{
  "n_layer": 12,
  "d_model": 256,
  "d_mlp": 704,
  "norm": "rmsnorm",
  "norm_eps": 1e-05,
  "rope_fraction": 1.0,
  "tie_embeddings": false,
  "final_lr_fraction": 0.0,
  "seq_len": 512
}
Each number is 200 + 20 x the weight over its row's rms, rounded and kept within 0 to 999. Layers, rows and columns count from 0. The size before them is the row's rms in percent of the matrix's.

# layer 3 MLP gate, 704x256, rms 0.154, rows 497-505, columns 0-255
096,193,159,216,165,220,194,215,197,200,181,187,214,188,224,190,201,198,231,204,239,199,202,201,218,210,144,186,189,213,221,208,247,192,183,220,203,191,205,185,178,168,222,218,188,220,219,189,231,180,200,192,226,192,205,219,204,200,195,200,218,216,216,212,189,210,205,223,192,178,185,183,191,208,198,175,145,244,189,214,208,203,194,214,238,193,215,219,209,197,194,209,205,165,228,175,216,211,190,190,215,163,199,234,172,195,182,233,177,235,178,198,182,150,214,196,189,201,216,194,235,197,177,190,208,209,171,219,212,197,177,212,211,187,146,229,187,209,193,180,174,199,179,190,203,197,181,208,168,180,173,187,207,187,216,208,213,210,220,182,194,163,201,203,230,177,186,220,179,213,216,215,213,215,205,202,233,243,185,145,246,209,233,214,193,168,211,202,185,209,196,195,204,206,205,221,188,207,179,206,205,195,204,193,247,203,205,210,205,191,144,231,203,201,192,184,183,230,226,220,207,186,211,199,212,172,211,192,199,213,177,203,178,214,187,230,182,225,208,215,218,211,182,232,184,174,206,151,178,224,202,198,183,152,211,191,190
096,173,182,208,177,224,214,178,187,203,176,199,210,185,208,188,206,217,183,185,204,182,210,232,201,184,203,189,201,189,208,193,187,205,189,193,165,176,178,187,214,216,224,210,205,194,174,182,203,208,200,217,260,214,198,192,209,180,205,214,211,206,185,243,171,210,218,229,209,184,190,189,217,203,203,208,162,196,180,211,193,227,197,223,192,236,205,211,202,207,206,190,221,197,204,189,227,193,195,218,164,196,203,190,203,157,214,178,223,210,222,191,211,200,169,155,185,187,210,175,197,235,218,208,218,215,200,182,214,176,234,198,197,216,184,204,212,250,194,238,188,201,191,174,156,194,227,193,237,218,199,240,247,184,240,192,228,183,233,180,176,173,144,233,188,225,192,195,198,199,212,206,189,196,200,234,162,194,184,202,148,203,234,175,200,226,180,185,197,193,165,229,227,210,200,177,197,210,221,194,182,221,225,202,214,253,199,194,232,199,199,171,214,190,205,200,213,223,219,225,213,172,183,188,196,244,167,168,228,212,206,178,215,194,198,209,180,198,175,200,199,220,225,233,185,170,216,185,212,185,190,176,187,194,194,200,190
103,195,184,223,171,187,203,228,173,204,190,185,176,194,163,172,205,164,230,217,190,229,184,182,185,189,216,193,197,154,205,205,196,199,210,173,180,198,160,253,170,209,202,220,213,195,184,234,197,206,184,190,231,231,212,186,187,187,196,178,155,193,154,203,250,190,214,172,199,210,177,177,196,230,207,174,212,208,176,180,196,185,176,238,177,216,228,183,197,197,209,190,211,211,201,203,181,199,201,195,213,179,193,201,216,217,194,207,200,217,172,164,214,192,175,225,172,193,192,204,226,206,195,148,214,200,201,216,168,191,199,205,187,164,193,231,194,173,220,212,231,246,241,231,206,184,235,210,210,195,224,178,186,215,191,184,180,194,155,183,200,185,184,218,225,226,180,186,220,191,231,199,191,216,181,219,202,223,174,203,231,216,172,222,197,218,183,221,223,218,208,186,195,206,205,191,247,207,215,191,193,207,185,171,201,233,191,207,200,208,183,169,207,243,169,194,216,209,209,212,185,203,183,198,193,189,203,174,204,199,245,219,222,218,200,178,178,186,191,184,212,217,204,218,211,183,195,202,207,180,185,176,177,225,239,176,173
107,211,204,208,204,228,174,199,215,220,198,177,244,175,177,225,217,219,201,182,202,204,177,215,235,183,197,227,180,199,188,200,188,175,212,167,201,212,207,211,233,203,180,202,181,201,192,198,207,192,163,187,177,210,196,180,229,219,234,177,196,214,203,226,218,207,203,202,228,192,213,207,180,207,193,236,187,180,240,154,194,166,184,172,207,210,236,210,188,178,187,212,177,200,208,207,225,205,195,176,190,184,212,202,242,204,223,220,158,165,217,189,224,193,197,219,222,215,207,191,191,198,185,217,208,191,233,174,214,208,189,213,210,208,181,198,207,211,233,197,223,228,169,228,213,231,189,217,211,216,202,185,188,206,217,204,209,194,219,181,211,253,234,202,150,181,201,150,207,191,162,227,194,182,204,205,219,198,207,198,200,197,182,178,191,226,205,201,195,190,185,167,218,178,207,228,217,201,222,182,227,199,249,204,188,201,230,218,205,190,176,202,161,197,187,190,215,234,173,148,205,189,219,203,208,145,191,222,183,173,214,206,201,214,168,194,199,220,218,196,206,187,155,184,203,205,214,192,229,210,199,218,192,244,217,166,239
094,206,177,211,212,192,215,186,213,179,212,182,204,178,179,160,215,215,212,176,193,160,196,211,185,237,177,177,227,188,192,170,178,218,212,178,181,212,202,231,173,184,207,207,214,191,178,226,197,200,166,191,197,182,178,169,174,171,172,198,202,229,197,209,181,226,217,214,234,185,201,193,192,219,211,194,229,183,197,177,170,200,218,184,175,190,222,204,178,182,231,204,183,186,200,172,187,213,201,189,211,181,204,169,199,210,178,171,164,223,217,195,209,185,206,232,185,210,204,230,221,161,206,209,215,189,232,149,203,226,187,175,233,185,177,157,202,158,209,191,209,190,205,173,204,170,205,182,200,208,208,192,207,187,204,177,196,213,219,214,184,164,183,211,177,234,145,198,194,173,169,193,216,169,193,211,223,231,172,205,229,209,178,192,210,193,195,181,226,202,218,209,203,200,257,206,214,207,197,167,199,192,174,205,189,183,228,202,195,180,192,216,184,166,164,227,187,229,234,229,202,194,206,192,198,177,197,195,186,223,234,206,217,193,212,155,191,215,218,177,198,202,196,196,192,192,197,158,195,201,206,174,195,193,181,150,236
105,207,216,205,194,203,172,206,196,176,187,195,197,211,178,209,212,219,168,192,216,223,210,177,181,224,200,235,195,168,218,180,176,198,215,178,205,184,219,189,175,238,209,194,185,166,201,178,196,188,182,202,160,188,215,219,197,174,209,207,175,193,230,211,170,217,187,221,214,254,223,174,193,218,178,219,210,211,209,222,219,171,197,192,222,217,181,194,212,200,209,198,198,227,206,139,224,199,216,180,192,213,236,219,222,216,186,209,185,201,232,199,200,185,182,216,176,195,231,164,213,193,196,204,203,201,203,210,165,220,202,187,187,196,192,186,186,179,178,181,188,245,173,208,241,195,172,218,202,176,208,175,230,202,200,194,192,231,206,224,237,200,198,204,167,216,183,218,190,198,191,216,199,169,206,190,199,209,197,183,201,212,223,208,183,183,191,207,207,192,174,192,199,190,187,178,178,202,168,186,159,193,206,222,253,181,182,180,188,213,197,177,204,191,200,189,195,238,185,218,216,220,194,175,228,236,212,231,186,146,218,194,224,174,214,223,174,203,209,188,181,199,254,259,193,170,221,182,234,218,200,247,205,225,185,191,202
104,193,239,173,236,197,216,186,206,173,199,178,164,242,162,239,218,185,224,206,212,188,170,227,176,206,193,229,190,177,213,209,191,192,204,261,197,213,199,168,193,197,238,191,231,195,166,175,221,209,214,186,186,165,193,178,189,212,207,197,199,201,220,197,146,175,197,197,229,190,232,202,227,222,176,192,175,183,194,189,203,216,197,189,197,184,202,186,210,216,187,197,197,219,184,203,230,213,186,177,196,229,214,216,188,221,228,194,211,222,217,228,176,143,219,151,206,211,169,185,235,195,218,164,197,221,171,185,200,175,190,191,205,160,204,220,198,153,212,204,179,221,228,201,169,194,212,225,189,184,176,188,185,181,206,195,180,181,168,217,196,180,173,208,179,183,193,202,213,171,196,206,218,200,192,180,191,176,229,171,199,208,191,177,196,197,196,172,225,207,211,192,204,202,207,223,191,179,173,239,194,199,190,196,188,191,195,185,178,181,199,207,211,221,214,237,180,184,202,173,195,191,209,187,222,199,199,200,210,213,205,220,179,179,215,211,189,185,161,215,146,212,180,219,224,182,196,216,209,203,203,182,234,220,203,155,186
102,208,198,223,224,194,192,204,179,217,198,195,181,175,207,244,193,190,227,180,188,230,204,202,220,187,176,246,209,195,217,175,214,171,194,219,199,162,217,185,210,222,165,209,203,164,233,174,211,214,199,194,221,190,177,199,225,160,231,211,210,168,200,196,212,206,234,222,213,239,189,248,207,198,187,246,186,213,201,222,214,203,201,205,254,188,245,216,209,201,194,192,205,230,217,189,199,188,191,191,186,204,200,216,231,239,212,206,189,220,181,202,220,215,208,232,249,215,238,199,206,207,225,192,202,178,171,197,196,225,197,183,190,203,199,219,199,206,207,223,194,211,126,195,197,167,199,222,191,177,198,214,181,186,203,190,169,195,203,208,196,177,213,204,191,211,214,217,199,173,218,189,178,239,242,220,218,217,201,232,220,210,204,198,179,188,218,227,187,204,216,216,183,207,223,224,229,166,229,189,181,165,187,197,198,197,192,220,183,194,212,217,165,202,184,216,211,174,180,204,193,207,192,151,226,199,205,218,177,227,211,207,182,188,184,214,178,178,181,219,168,175,170,172,180,196,205,221,202,209,213,179,204,203,167,183,233
108,190,203,221,194,215,186,220,214,214,172,230,188,190,233,191,246,194,230,201,209,176,187,222,204,169,185,209,205,189,191,211,169,208,203,190,244,178,192,207,205,222,204,216,247,202,189,176,247,198,184,196,176,221,201,229,200,190,213,195,195,190,189,221,176,169,177,183,231,169,194,182,205,191,193,208,220,213,184,174,203,241,199,195,205,217,194,237,217,175,205,221,242,209,196,219,202,193,157,209,212,214,196,203,191,172,212,186,192,251,190,214,170,176,220,208,199,193,179,198,210,193,200,193,218,189,185,190,181,210,221,215,181,199,178,183,221,192,212,255,180,181,225,216,182,217,203,184,163,235,190,232,215,252,200,215,212,209,175,210,203,229,234,177,208,193,185,152,210,213,159,199,188,200,152,234,193,217,199,181,173,206,203,216,185,216,228,222,208,195,198,176,198,179,204,236,199,200,194,212,185,212,152,200,210,207,183,219,176,208,188,231,190,188,196,204,217,204,239,206,191,208,178,215,224,218,159,181,201,194,194,240,206,180,209,187,211,212,213,229,223,199,196,171,248,203,223,179,204,207,175,203,186,173,222,172,204
# layer 3 MLP up, 704x256, rms 0.154, rows 497-505, columns 0-255
087,223,206,202,214,155,210,220,193,208,158,184,171,219,190,207,227,180,192,198,239,189,214,193,250,171,163,215,191,231,171,205,207,233,202,209,184,225,154,155,230,209,189,204,183,175,192,217,165,203,187,204,204,209,223,211,180,246,199,205,184,196,209,222,199,225,244,225,220,207,193,184,189,221,216,193,188,202,201,213,208,215,198,218,189,219,202,201,197,180,198,229,192,215,217,178,189,208,207,181,210,213,194,200,205,219,191,211,209,198,199,217,231,174,221,222,190,190,206,177,213,186,193,206,191,242,210,206,202,189,179,206,176,201,179,187,175,209,201,189,186,222,174,225,226,200,225,213,194,185,175,207,208,204,193,182,211,187,205,174,202,180,233,186,217,216,167,199,237,211,195,205,221,204,220,222,203,218,163,170,210,189,191,228,215,199,203,209,176,180,211,193,205,205,188,244,195,194,140,203,203,225,228,188,232,167,212,221,239,207,207,225,184,212,187,178,207,246,172,201,166,179,207,189,183,198,226,151,168,196,201,224,222,244,183,211,218,200,211,207,226,229,217,222,224,216,222,227,206,226,176,219,202,221,146,202,206
100,168,246,209,173,247,184,212,190,197,169,188,218,197,228,215,187,213,189,185,213,184,193,214,239,162,213,209,217,182,204,172,202,196,218,217,190,178,196,200,200,185,241,226,230,169,228,206,204,205,227,228,192,191,224,162,195,184,187,222,186,200,230,194,162,155,190,208,195,229,184,221,224,194,205,210,221,180,186,173,199,201,202,201,236,216,197,176,178,198,197,174,217,218,195,207,191,218,210,196,195,200,181,164,200,208,191,230,223,214,191,206,191,216,167,211,203,145,231,212,193,265,228,188,212,170,189,190,164,209,213,206,183,193,218,231,175,211,207,212,203,180,208,197,149,191,210,209,226,222,176,189,168,199,199,209,186,197,242,184,186,171,195,215,206,198,203,165,217,186,217,203,200,197,192,193,181,153,207,192,199,230,184,169,180,207,215,190,215,182,176,229,183,202,155,239,177,220,217,203,180,185,207,220,216,196,190,193,239,169,168,209,224,222,199,227,216,215,190,177,188,213,203,197,167,210,218,187,236,184,222,183,173,220,202,202,202,212,211,197,208,202,220,212,195,226,212,207,224,165,196,172,209,198,206,202,204
119,188,149,202,209,218,214,172,194,232,226,189,228,205,218,201,202,238,210,198,207,215,201,212,223,180,205,195,214,193,210,229,198,206,212,203,206,211,174,213,182,196,222,209,215,194,218,217,192,223,191,187,155,198,224,194,206,193,203,227,182,172,194,204,202,181,232,208,175,204,192,186,180,206,210,199,165,206,226,194,210,205,175,207,165,186,215,194,171,190,226,231,205,195,209,210,218,204,214,227,228,192,181,228,197,195,206,197,185,225,210,189,200,201,217,200,195,202,164,165,187,201,201,176,219,212,186,227,189,190,166,214,190,168,216,190,199,171,225,214,174,201,187,215,174,175,241,202,207,203,245,226,213,239,222,196,221,225,211,222,212,181,199,196,197,162,202,197,215,172,200,206,225,192,187,200,230,218,200,150,265,208,197,182,200,230,177,173,209,197,195,233,195,208,169,187,213,206,186,192,202,230,194,174,188,227,190,188,213,172,209,163,204,183,186,180,197,211,166,192,214,182,217,239,188,164,184,173,176,167,247,179,212,184,193,170,192,184,189,221,202,211,217,202,243,236,254,206,178,153,195,196,209,160,222,207,222
104,205,184,194,197,198,208,211,228,225,207,176,217,211,177,219,196,175,156,236,242,207,196,192,196,151,178,216,200,196,217,178,178,193,173,223,202,205,215,195,213,206,181,180,180,201,200,203,229,199,212,208,160,205,174,224,188,213,230,191,205,214,203,181,213,205,199,156,200,207,206,213,173,228,198,186,179,186,212,184,191,211,249,188,169,234,246,211,173,208,214,201,235,195,198,157,185,187,177,164,174,229,231,220,222,205,197,184,201,194,185,210,182,183,194,206,202,201,203,183,194,195,236,195,212,194,202,166,180,190,212,185,188,171,212,202,195,197,215,205,224,197,189,223,222,188,200,192,194,209,208,218,196,195,188,213,173,235,222,232,202,180,191,164,172,188,160,213,149,228,214,178,163,200,218,171,205,189,217,218,192,185,231,181,200,209,194,158,206,184,206,170,197,173,225,213,211,201,206,184,207,193,185,196,156,211,196,196,201,189,216,222,199,170,202,199,215,162,180,143,209,229,169,198,217,165,215,201,180,201,184,155,180,221,168,181,166,212,204,206,225,204,218,209,204,218,230,179,203,226,223,208,156,179,203,192,213
112,220,223,189,220,210,209,222,200,204,194,154,204,181,178,201,195,207,213,130,184,219,226,217,174,198,224,190,185,200,223,209,191,208,208,173,167,196,218,172,212,215,160,203,204,176,226,212,221,205,217,194,228,221,202,193,223,195,200,202,193,188,204,204,225,205,218,212,174,180,179,208,180,196,164,193,188,156,200,209,177,206,180,238,204,213,196,207,176,165,187,200,225,242,201,206,224,185,225,234,212,193,215,182,194,189,222,185,189,193,181,234,190,227,181,162,232,184,226,195,221,225,221,216,201,208,241,205,197,200,201,255,177,183,198,226,179,188,184,212,192,215,177,187,200,218,193,188,199,200,222,190,220,235,170,168,179,192,207,193,233,186,237,213,188,206,226,193,186,188,186,169,188,194,193,181,202,210,190,217,213,181,190,205,201,221,223,221,215,246,206,204,160,224,171,165,185,225,130,209,211,204,199,203,203,159,181,209,200,201,213,170,202,199,234,190,212,215,161,177,205,204,206,188,209,192,233,177,197,206,202,210,209,227,181,235,196,159,177,218,205,220,202,197,201,222,193,197,236,163,170,211,204,187,200,196,205
103,210,219,178,186,166,197,191,202,173,260,209,160,195,166,178,207,188,176,200,208,179,180,176,181,213,204,162,193,216,231,218,198,172,227,196,207,199,223,182,193,219,183,213,165,174,225,207,194,159,209,173,220,225,228,230,172,198,214,202,220,201,193,217,205,201,226,209,208,195,214,210,199,194,204,200,242,198,211,209,204,190,184,202,179,200,200,184,215,216,190,181,206,200,199,216,193,185,202,177,184,209,194,199,203,179,175,172,249,204,200,199,210,206,226,176,210,170,225,221,174,209,203,213,194,211,233,220,192,231,175,192,191,203,191,183,190,146,168,194,187,209,196,226,192,167,178,184,198,201,200,206,178,158,217,185,209,198,179,227,206,169,177,210,212,219,223,182,215,171,221,261,207,201,232,212,203,212,191,229,147,217,224,175,193,168,206,195,195,223,235,162,181,222,187,196,189,201,226,171,188,221,186,186,236,220,179,189,197,229,208,187,218,182,192,192,179,229,175,185,182,235,238,188,200,186,213,194,227,186,206,200,191,204,206,175,196,170,140,229,221,197,192,241,202,180,188,175,205,201,204,223,192,194,211,201,209
104,185,225,197,200,224,194,200,199,209,198,203,196,203,206,187,245,192,223,202,212,193,214,173,222,207,188,223,199,184,218,168,202,226,201,210,183,189,215,190,200,201,163,192,204,210,190,218,183,200,212,199,195,176,199,206,191,215,203,160,205,182,225,209,173,206,174,239,207,188,192,215,216,211,208,205,205,183,256,190,203,214,218,226,188,179,186,203,225,213,212,182,192,204,211,188,204,215,209,166,217,187,218,175,185,181,209,234,205,219,210,205,196,199,213,175,218,231,180,177,209,166,171,198,178,204,181,201,200,199,202,211,202,192,221,191,191,208,164,203,180,214,202,227,191,213,196,218,203,221,158,176,181,233,196,241,203,198,257,188,190,194,168,210,213,196,203,201,200,197,213,203,201,208,194,172,196,209,229,238,197,237,186,236,192,178,197,205,224,214,214,169,166,193,212,233,231,217,174,151,193,247,184,228,210,219,186,184,200,154,229,215,217,226,211,249,226,188,189,192,242,189,195,230,213,191,207,193,186,238,199,214,185,163,183,208,223,189,196,239,151,225,164,188,179,221,186,197,159,193,172,161,162,235,195,173,208
109,218,182,215,189,217,211,195,181,192,204,239,192,220,184,174,198,198,222,211,232,186,193,188,151,192,193,193,208,181,205,180,196,214,216,217,178,240,205,178,221,233,172,242,187,204,183,238,243,209,190,183,196,198,182,210,200,221,227,194,157,195,240,252,202,243,179,222,235,182,212,208,196,183,192,174,219,180,180,199,201,195,201,195,192,227,207,206,235,241,192,179,194,216,189,210,204,189,201,214,184,204,212,214,193,194,165,223,201,184,179,182,211,138,224,179,199,204,198,201,245,200,204,217,254,209,218,243,216,241,222,213,219,184,194,152,169,206,189,190,206,198,187,184,185,199,194,184,219,204,194,218,237,182,177,196,208,197,181,201,229,172,198,210,207,192,200,206,183,184,205,219,210,222,206,186,171,223,207,192,225,220,168,176,182,205,195,181,178,225,206,177,183,200,187,203,174,197,210,208,202,168,232,214,201,214,195,214,196,171,215,211,212,228,213,184,220,208,189,220,148,200,228,210,202,184,184,164,159,171,192,202,205,198,218,203,192,200,236,185,210,191,209,163,201,198,173,188,224,172,202,171,199,198,205,188,170
094,234,196,194,171,220,201,247,188,211,181,186,187,177,190,164,230,203,215,196,198,199,195,237,221,183,171,187,231,198,211,188,155,200,206,181,213,182,188,213,198,185,169,183,203,259,197,216,223,193,217,213,223,191,190,192,198,195,209,174,212,176,206,182,231,170,176,188,205,191,211,229,217,195,198,197,218,185,211,201,189,209,169,182,220,215,208,190,189,160,215,256,227,191,193,210,237,166,180,238,216,206,214,207,196,187,228,222,187,182,183,196,178,224,158,233,221,216,172,217,181,191,180,192,208,211,233,177,212,243,184,232,191,178,201,242,170,232,193,221,203,194,198,191,197,194,231,201,193,203,214,209,209,214,202,204,219,192,205,210,213,187,201,195,189,181,190,182,198,192,197,187,187,226,221,166,193,194,224,253,211,190,195,176,208,220,234,207,173,170,185,212,237,181,209,202,224,213,200,171,195,203,190,192,184,216,186,223,187,204,184,189,220,201,207,210,211,185,193,216,192,195,211,202,200,210,203,227,203,200,208,180,196,208,189,202,233,211,161,216,236,208,254,193,208,138,163,209,224,228,169,209,168,184,229,230,216
# layer 3 MLP down (transposed), 704x256, rms 0.141, rows 497-505, columns 0-255
099,223,185,202,178,213,230,191,205,191,204,216,193,190,181,220,197,174,196,195,219,190,217,193,189,165,160,190,175,235,207,225,214,211,204,189,191,208,190,217,212,211,236,207,182,187,206,210,192,189,159,237,216,188,209,189,233,199,180,229,208,209,161,221,215,203,199,203,211,190,171,190,197,201,217,221,211,195,209,216,193,214,198,180,217,183,178,179,230,192,199,227,160,176,174,220,183,180,238,231,219,244,229,211,198,205,184,210,200,176,199,180,188,224,186,220,174,194,176,167,242,197,204,232,233,219,203,229,190,224,181,190,190,229,178,231,178,149,199,213,194,234,161,216,174,209,226,235,189,191,196,216,206,170,213,167,211,227,195,216,160,234,196,188,208,206,200,206,245,201,225,172,198,204,176,182,234,191,186,216,183,202,202,204,158,170,184,226,201,196,215,195,201,140,183,209,184,244,194,204,202,193,203,229,193,177,186,199,197,205,218,202,198,192,178,206,217,222,189,209,177,233,181,204,194,154,233,191,191,215,216,202,198,214,215,191,185,193,194,233,232,196,174,231,202,216,227,201,216,215,157,212,185,203,188,185,206
105,203,185,213,181,178,222,191,195,172,197,179,217,207,200,201,243,200,210,185,182,205,224,237,234,187,206,200,203,236,209,215,200,245,169,214,181,193,236,152,233,205,202,210,181,257,179,176,218,196,227,217,184,173,234,217,212,222,193,217,197,201,184,207,194,190,207,229,204,203,191,187,216,205,203,222,188,194,208,215,198,217,186,232,220,210,202,249,204,197,188,215,181,199,155,174,231,228,192,251,180,205,195,195,219,207,243,188,186,188,221,208,226,202,190,169,198,177,205,201,204,195,213,168,188,180,187,190,218,211,207,209,213,239,190,190,184,196,185,250,221,216,185,213,181,169,188,206,215,200,183,226,184,214,195,188,224,198,218,185,164,195,197,205,241,193,191,188,195,210,204,185,191,199,230,214,198,221,216,195,169,195,210,199,204,228,185,181,186,205,198,206,247,206,237,189,181,202,202,214,201,183,176,210,197,236,180,209,185,231,164,173,242,189,187,194,181,211,227,244,185,184,177,222,162,195,206,187,181,200,184,163,191,213,233,205,172,210,191,235,220,183,195,212,216,151,231,179,193,225,174,219,215,219,194,208,200
108,213,207,163,185,209,163,184,186,210,238,188,212,186,195,211,187,210,171,198,232,170,211,228,226,208,196,190,183,222,177,200,217,179,188,194,225,206,194,157,233,197,214,194,170,201,190,200,224,203,180,224,153,194,177,188,195,210,198,176,195,185,203,239,188,235,157,232,183,234,210,178,206,176,203,218,186,183,223,203,191,213,204,201,224,175,143,164,177,204,201,181,210,198,194,211,223,187,184,202,174,190,189,212,208,219,229,197,187,222,208,196,192,212,240,189,221,218,210,221,187,202,206,201,180,166,217,211,190,208,169,208,166,221,167,174,223,257,223,220,181,193,183,150,178,217,214,197,197,218,220,243,216,202,234,195,170,184,170,209,208,192,191,196,182,158,208,212,185,213,177,215,206,181,219,209,211,214,225,117,155,207,216,171,184,205,201,209,203,205,179,194,216,211,195,241,201,210,195,201,213,213,199,225,235,194,180,177,211,219,192,216,181,195,207,186,214,203,185,191,200,206,216,208,245,188,183,173,197,230,229,193,207,219,206,212,213,225,201,199,187,185,211,184,216,200,219,207,197,200,175,185,202,192,182,203,214
099,235,210,194,210,181,174,192,157,207,222,218,191,251,226,210,189,158,186,200,213,202,192,192,169,227,208,189,201,216,193,194,199,192,217,214,187,198,215,167,179,172,236,199,209,193,190,199,227,217,185,202,217,213,266,151,183,200,202,231,178,208,192,180,208,192,178,232,183,209,185,219,228,201,193,199,216,215,175,202,212,220,206,191,196,175,189,218,207,197,218,230,179,199,159,180,185,220,198,204,191,232,158,215,166,189,183,221,212,213,164,190,186,178,222,187,200,176,194,213,211,232,205,207,168,201,203,209,194,152,207,170,228,224,238,196,163,176,203,167,211,175,244,186,198,171,244,193,178,202,170,247,201,205,204,179,206,186,187,181,196,176,188,214,186,215,206,205,166,230,232,218,209,195,195,208,199,224,191,203,213,224,178,230,209,189,205,216,207,221,243,200,203,208,186,196,199,186,205,217,206,195,224,161,215,198,178,222,213,181,208,203,220,241,205,211,173,200,202,228,188,180,212,225,209,229,179,214,232,236,210,198,195,178,215,182,194,216,187,203,196,207,215,154,213,189,177,206,214,208,202,216,217,216,176,230,212
116,242,184,172,212,204,193,188,154,222,222,190,210,181,183,186,181,203,200,167,204,231,234,242,168,206,194,194,164,189,207,228,205,191,200,225,205,203,213,201,206,221,164,209,196,174,219,213,203,154,205,162,227,215,215,199,194,185,190,215,194,223,183,225,228,215,214,203,183,170,196,181,193,200,200,213,228,184,219,185,171,193,189,169,258,212,191,191,173,195,213,206,198,211,252,206,211,178,243,183,185,184,220,180,177,189,196,196,220,207,206,215,204,222,161,220,229,189,212,201,216,214,164,197,230,200,197,208,187,203,199,197,224,226,173,210,222,216,186,181,201,211,177,181,202,200,209,241,195,219,186,191,182,219,231,175,222,217,201,214,209,211,212,228,182,199,188,210,196,212,231,191,206,199,160,163,190,223,193,199,243,205,201,199,187,217,206,190,239,172,213,207,180,219,174,156,152,238,189,229,227,208,201,176,217,236,196,196,166,190,204,203,194,202,218,177,179,222,172,188,168,200,202,232,197,196,212,172,190,215,195,222,203,191,182,181,186,200,210,228,188,173,220,204,202,209,207,173,217,186,151,212,180,174,191,206,228
094,215,206,199,190,229,211,196,247,192,221,220,188,139,180,191,197,179,237,224,181,174,196,195,203,213,212,216,222,209,192,218,245,199,185,220,208,202,181,223,198,183,219,212,180,204,182,225,214,226,198,196,201,199,239,222,208,189,205,214,206,207,205,194,216,220,179,227,163,213,246,193,220,170,207,193,207,212,219,210,204,188,223,205,198,195,194,187,195,170,222,212,203,154,186,207,182,191,180,188,215,159,206,201,203,211,180,217,197,187,220,161,171,174,210,207,207,232,235,192,216,237,200,191,230,171,212,172,179,183,199,215,201,179,202,220,204,185,186,213,204,198,208,189,214,232,204,159,223,173,179,185,185,196,179,196,211,198,190,185,171,223,171,188,201,194,195,212,216,200,155,187,167,220,197,214,157,196,215,230,242,185,165,187,230,220,188,192,197,193,196,223,195,195,211,191,208,216,185,197,187,225,192,194,185,194,194,196,235,176,245,200,171,217,221,221,168,195,221,199,221,191,163,204,189,201,185,235,187,196,204,217,158,195,176,212,205,197,200,181,212,235,208,178,175,192,182,153,189,192,181,201,241,162,208,260,218
103,236,176,196,191,179,193,216,211,193,189,214,235,190,187,205,211,221,188,236,191,201,219,199,207,208,178,172,186,215,193,177,207,158,210,206,191,249,210,190,200,171,213,209,177,220,183,222,180,175,195,211,215,216,224,226,195,211,231,208,193,203,218,241,193,186,192,231,213,178,214,201,216,194,206,206,221,189,227,199,240,196,219,186,204,212,208,203,218,197,227,217,180,225,224,228,187,166,232,194,196,177,221,225,210,213,205,201,253,172,192,225,186,183,167,222,232,230,180,179,202,202,155,219,182,214,181,191,174,225,204,157,196,219,235,194,187,178,166,232,192,211,197,173,254,187,146,238,218,201,193,210,202,233,176,195,210,199,227,207,189,198,213,183,196,225,192,198,223,178,222,197,193,192,220,200,203,165,221,212,222,189,197,213,210,191,210,206,211,202,204,209,189,198,212,250,209,221,218,195,184,195,205,183,183,173,190,225,209,168,213,187,208,232,203,190,186,195,178,205,238,201,162,193,219,196,169,215,176,227,210,197,218,195,163,212,210,169,205,221,184,206,197,180,213,151,177,181,174,176,181,180,217,196,225,163,202
094,190,183,232,212,217,178,206,177,194,179,191,228,220,198,193,227,176,189,208,196,216,190,173,240,204,185,155,201,223,214,228,180,205,195,209,230,190,218,186,165,186,221,203,214,215,191,217,209,214,256,203,203,180,190,182,249,196,208,216,225,218,183,177,178,164,202,217,207,197,199,177,196,190,212,194,209,188,235,181,168,199,201,215,170,193,223,180,182,164,198,187,177,191,206,206,154,178,202,226,231,187,215,223,238,248,232,152,204,189,217,196,199,202,194,206,204,226,233,215,205,187,193,206,193,187,199,194,208,202,210,213,185,181,187,213,178,200,192,216,205,227,204,206,239,193,210,181,200,215,215,171,191,206,202,170,182,197,186,167,190,191,217,195,205,223,209,222,157,193,199,192,178,220,190,200,221,186,175,214,183,205,187,210,206,208,206,181,192,209,247,188,200,204,231,203,223,193,199,214,194,184,195,208,178,200,189,215,218,228,185,239,194,203,217,216,227,154,223,161,252,246,201,187,198,198,156,179,173,192,208,231,226,178,188,164,193,209,172,210,213,159,207,231,256,199,177,185,188,191,202,205,194,202,174,201,181
097,215,176,215,198,225,197,196,217,212,208,187,206,201,175,230,191,204,163,220,203,239,215,177,202,189,191,236,202,206,187,196,195,165,201,242,182,168,216,191,210,187,184,203,187,220,194,221,159,240,207,180,236,201,204,183,201,222,162,205,181,193,183,159,231,241,193,217,148,229,164,222,188,206,200,197,159,211,198,191,200,167,214,207,222,209,248,214,215,221,216,189,167,195,223,186,186,218,199,207,175,184,194,176,206,224,190,212,209,157,234,238,230,215,225,192,193,216,198,214,200,215,182,214,176,212,189,229,197,227,178,176,224,165,227,216,207,216,190,180,197,214,204,221,190,218,201,198,225,196,179,196,199,173,211,217,169,205,215,204,212,205,177,209,192,216,210,228,183,194,232,220,221,215,197,188,207,227,155,234,214,223,187,179,172,194,187,185,199,215,198,192,208,188,215,183,154,211,190,235,230,194,204,209,152,225,228,166,167,199,197,188,210,186,184,205,195,214,166,210,232,219,231,202,204,172,225,187,207,205,199,177,189,196,189,237,186,213,192,185,175,213,200,216,185,206,182,215,222,170,211,167,198,225,191,202,203